Part of a small language model's weights.
Size: 15 layers, width 64, MLP 192 SwiGLU, 1.85M parameters.
Each number is 500 + 40 x the weight over its row's rms, rounded and kept within 0 to 999. Layers, rows and columns count from 0. Numbers have three digits each. The size before them is the row's rms in percent of the matrix's.

# layer 8 attention query, 64x64, rms 0.19, rows 0-21, columns 0-63
052:486387514497511543481532536467491466500536448511399533583520483461476462473526477491474526528501513468431500519480525449556639438543517564522515486466529481491525516554515499512509511485502532
061:497472504501491516544521465523409525483546480517526534452512445485408515483527467522456561554481467474498499491528475460522548535599486505521496439501520516480412518526402560485523590539512528
066:537582499512532493498422487547433489488487500487535458418539412448554439556457528522468440538503461494558490486488523520437474531531594560506491519459520549506496550511548509498552475502510494
076:577580542539519457481513528493508502505481527523498481461490466454517478512460543496477427493507446418575469460455563521464497527505516524532567614502495485500524460544479491545467502454600510
091:421401500490458490533440456509481495483578487458468495562495498512490532493485484538434574575486522514469511507543468457541479502539504481539485446538544508504448517454443558527497492538414428
083:494592543519497614491468441533475470475510467464518523485430548505530504470502495516502502432504456476480531488534467458519516492428497494469564451471544459494536555574525477526571457583545512
081:432530556438554449487496476458546450485496488462491552549491485534567511532525489471549433478497494479512542506516522550459513420599493544533408519480461477513509575516481456505562493464517455
075:527540523452503478536540467418525435450463573441476456559475509457542497552541537398504481553489446506500561551495478517484493492568520454526455551453429521510506502507429512504478483512540507
091:534556526524525428448511491445508492519425514509496521479537433455504488455496503496490412474472455490544481528431560545441462522486537492507416563431406462495550496497561489521496524468530489
083:503451500530520463500517573444517545449449506491509479485506462483437546504526545477404521459460533482526540524409531513511496517487506472548504490587430527519490420467533440503427476427522529
083:466420467460506528559494496553448481505530486482488502506531541509432518474461482535505574506503507485449466404523438446570487532456473465492559425533501498494387535493469554496491518514481441
065:524541530498476475448451412464522509580464547484555537483447509508530433542464512504523380500480540469522458503494535527453481526468506491542443503411440503523529484457486534534555504448524464
061:565544462577535493467553501551521543506434524466495545522401444497478499519537587542482471447474509520525514537478524490480470518484552489539460528547483521503526463449549414453510492471508587
091:523447504501543487498486564503467476511537431463508483496533473518518546507508484558534557413562505528487502477475450455589544465429542552476533563579600495455538485522518502496537497554467494
102:496477541459501593518504451563492525444518528516469467499504528495420498479499510437486564551483521442449472481549497526471411455488466424481559446476488449496455577522446467510452525545475516
086:495544444439542474464539546488551507454452529455540483502484392512476505526490571562490426526473518545560518451477465444500520551474493522560465554486455474467492509474497555519564494420525509
110:471511504577458514622479464492514462523455479448473493458494603522596496462537465525473518473480530550463441503476519487562468530494536493489474546532524483491444500557484515426459442503513528
113:500524419583413560529487517475554466499480535453565435450507466517545473517410464534521489503458519530469533487500490453533534547550521476501481499463449498543465501535498599470505438522527468
129:478477579488529505484490502476512504475508447535479463523483549471520449496558432436485514472527468449456452507574505577447427457535511471480435507459535494559493578524453450520446531470491422
109:573495455469472461531503580442534483484509477500529456558493518526521473398430437464553601483496490482506498555525556468461516566481467450459537456508432464510514501480557473512476503488521527
110:517492551545529555490496507490555480469498452457584476457491521499534376513498491488518442499437497455454493470455542486461456515508588531553445561480476489526518542518440577540487512551532508
136:491466593514501452529470476493469510480528566509497511455555570491502461456511432522511461565445536520517481583403533549485492487475491546485573514517526566511533476496506481483534425529538572
# layer 8 attention key, 64x64, rms 0.204, rows 0-20, columns 0-63
057:473526567458459496488459534527447477450528530447481519457529546527472457481526490430482447554531459474517464467472495473535494533483519509503525435469552554529528449557439470569586586481564489
064:546519484507563485479544529532490502463520482504498489435616484542489497546512461453547616462498456517495460475492524488450492484509512464591535572489453526486440451501481508571521540476562516
070:474505543529560552458504440473521454522444519500454489612481412441542523529437536560464470512493498488566457529480506456558460428529553534458465448498500500477511495450516506539452478517513527
063:532554491526481517554500525516522492533469484497508521546561509430489472513524591416540485531524541478493462471425561501545523568534462494513438586473479516476426474578478526515479468509579516
083:522494488509515521493482417480564441453576486447507487580469458553518465498486476547418485520483461496554469582527502445451502425475552445547463462536480494511564457439504507461502473515468483
064:468456522507526499468509430524491489506530569516408439583481456459479507569460460478466455528503517498519529560531438465575481420563513486445509547515554505468526523447503542553451492503502533
057:536485473490563573499416530521519554435505490574526463491422509453562561527459526527461516511466474526541525465497529507453486508502561493456566460562470539486531469519451438462520517457428515
092:522596480493518530510423434475514552539483490475435472488425509500525569500540537567451514529498471471513505455518574462450465522452525497488510584493458459547527545529463496523499443565542462
082:519510544465453498587519557474466577595493435513475494461474563485535463455523555523551517531519497468484442491501580520427477536485453492529484587467468506450495488569458513496515532520485471
071:576510490480444420534549500504528490468565503482519549488478542576574412482535531437505527513523466528453498569522458607479504565453533484523453488484423500476514495494483489503493524525477539
075:558367502466510494492542552514462468494467486484480504527494459500472473486474455473532502499453515512527502499517491508610512458528520408510482503545550577531460481424493498534468532461445586
086:562513519496457528546506524538490515579512427477469506478482535479563422488496505463538474441600499485521499567540519572411550517494502475526495513506477568460546460539487535482535556452469457
084:485531585516497489495538491521563512508516538525491518498509503496531475503546493503523459478525447493547577529520585607447540508534479489520496503571408509447585461477549554489576527493518454
102:424449489541511513466525534443495470482452470495549482517493496512452557477455526469454541538468486514458540517525445454590482500506539470497537447502587508539499478503487382470411497479478559
094:514551494464554487499454575546427510519523470520535512488538575492525420494533544492564495490541540479447389523540513513472541508443485468482516535529552423448491558489556498499533518506559479
101:525581512504561518449487501537489515513552481488497546453539533480535467525552520486564453484529526482534490509526563584394528478490476481476462549508409515469608509486503525476580500473500482
090:490471510553510432509512563524424486544549486468510482491560547543435480529568549494515553508503510526439404478539470503578470510473567572473450564495544477541504523485468452457494505543493514
139:457564484459509455515421490497482503478451455453506460459474500504574479487399547510493497531551540516485490552435461484497511556593468459543545517521560478497531536549538500446481534450568480
118:444405486490519534495506495495492473491537480480494500498522515519435522479526564522494554525407500497443523464565495483558432546515504517412481566515506478536524575462456433447456478561450468
117:536470472482530537530528546497471442472505464531530567495511557511550465462506480524497534523453482454459431449567472463585470532473461402467538522540541478493441474443453502564493515529427526
125:468526474518521500514459473445510514489509418552506475480493497502572436565434493490559399469539475497555517490419554466432453587522469511541477565527533483522522501495478471532533545490496451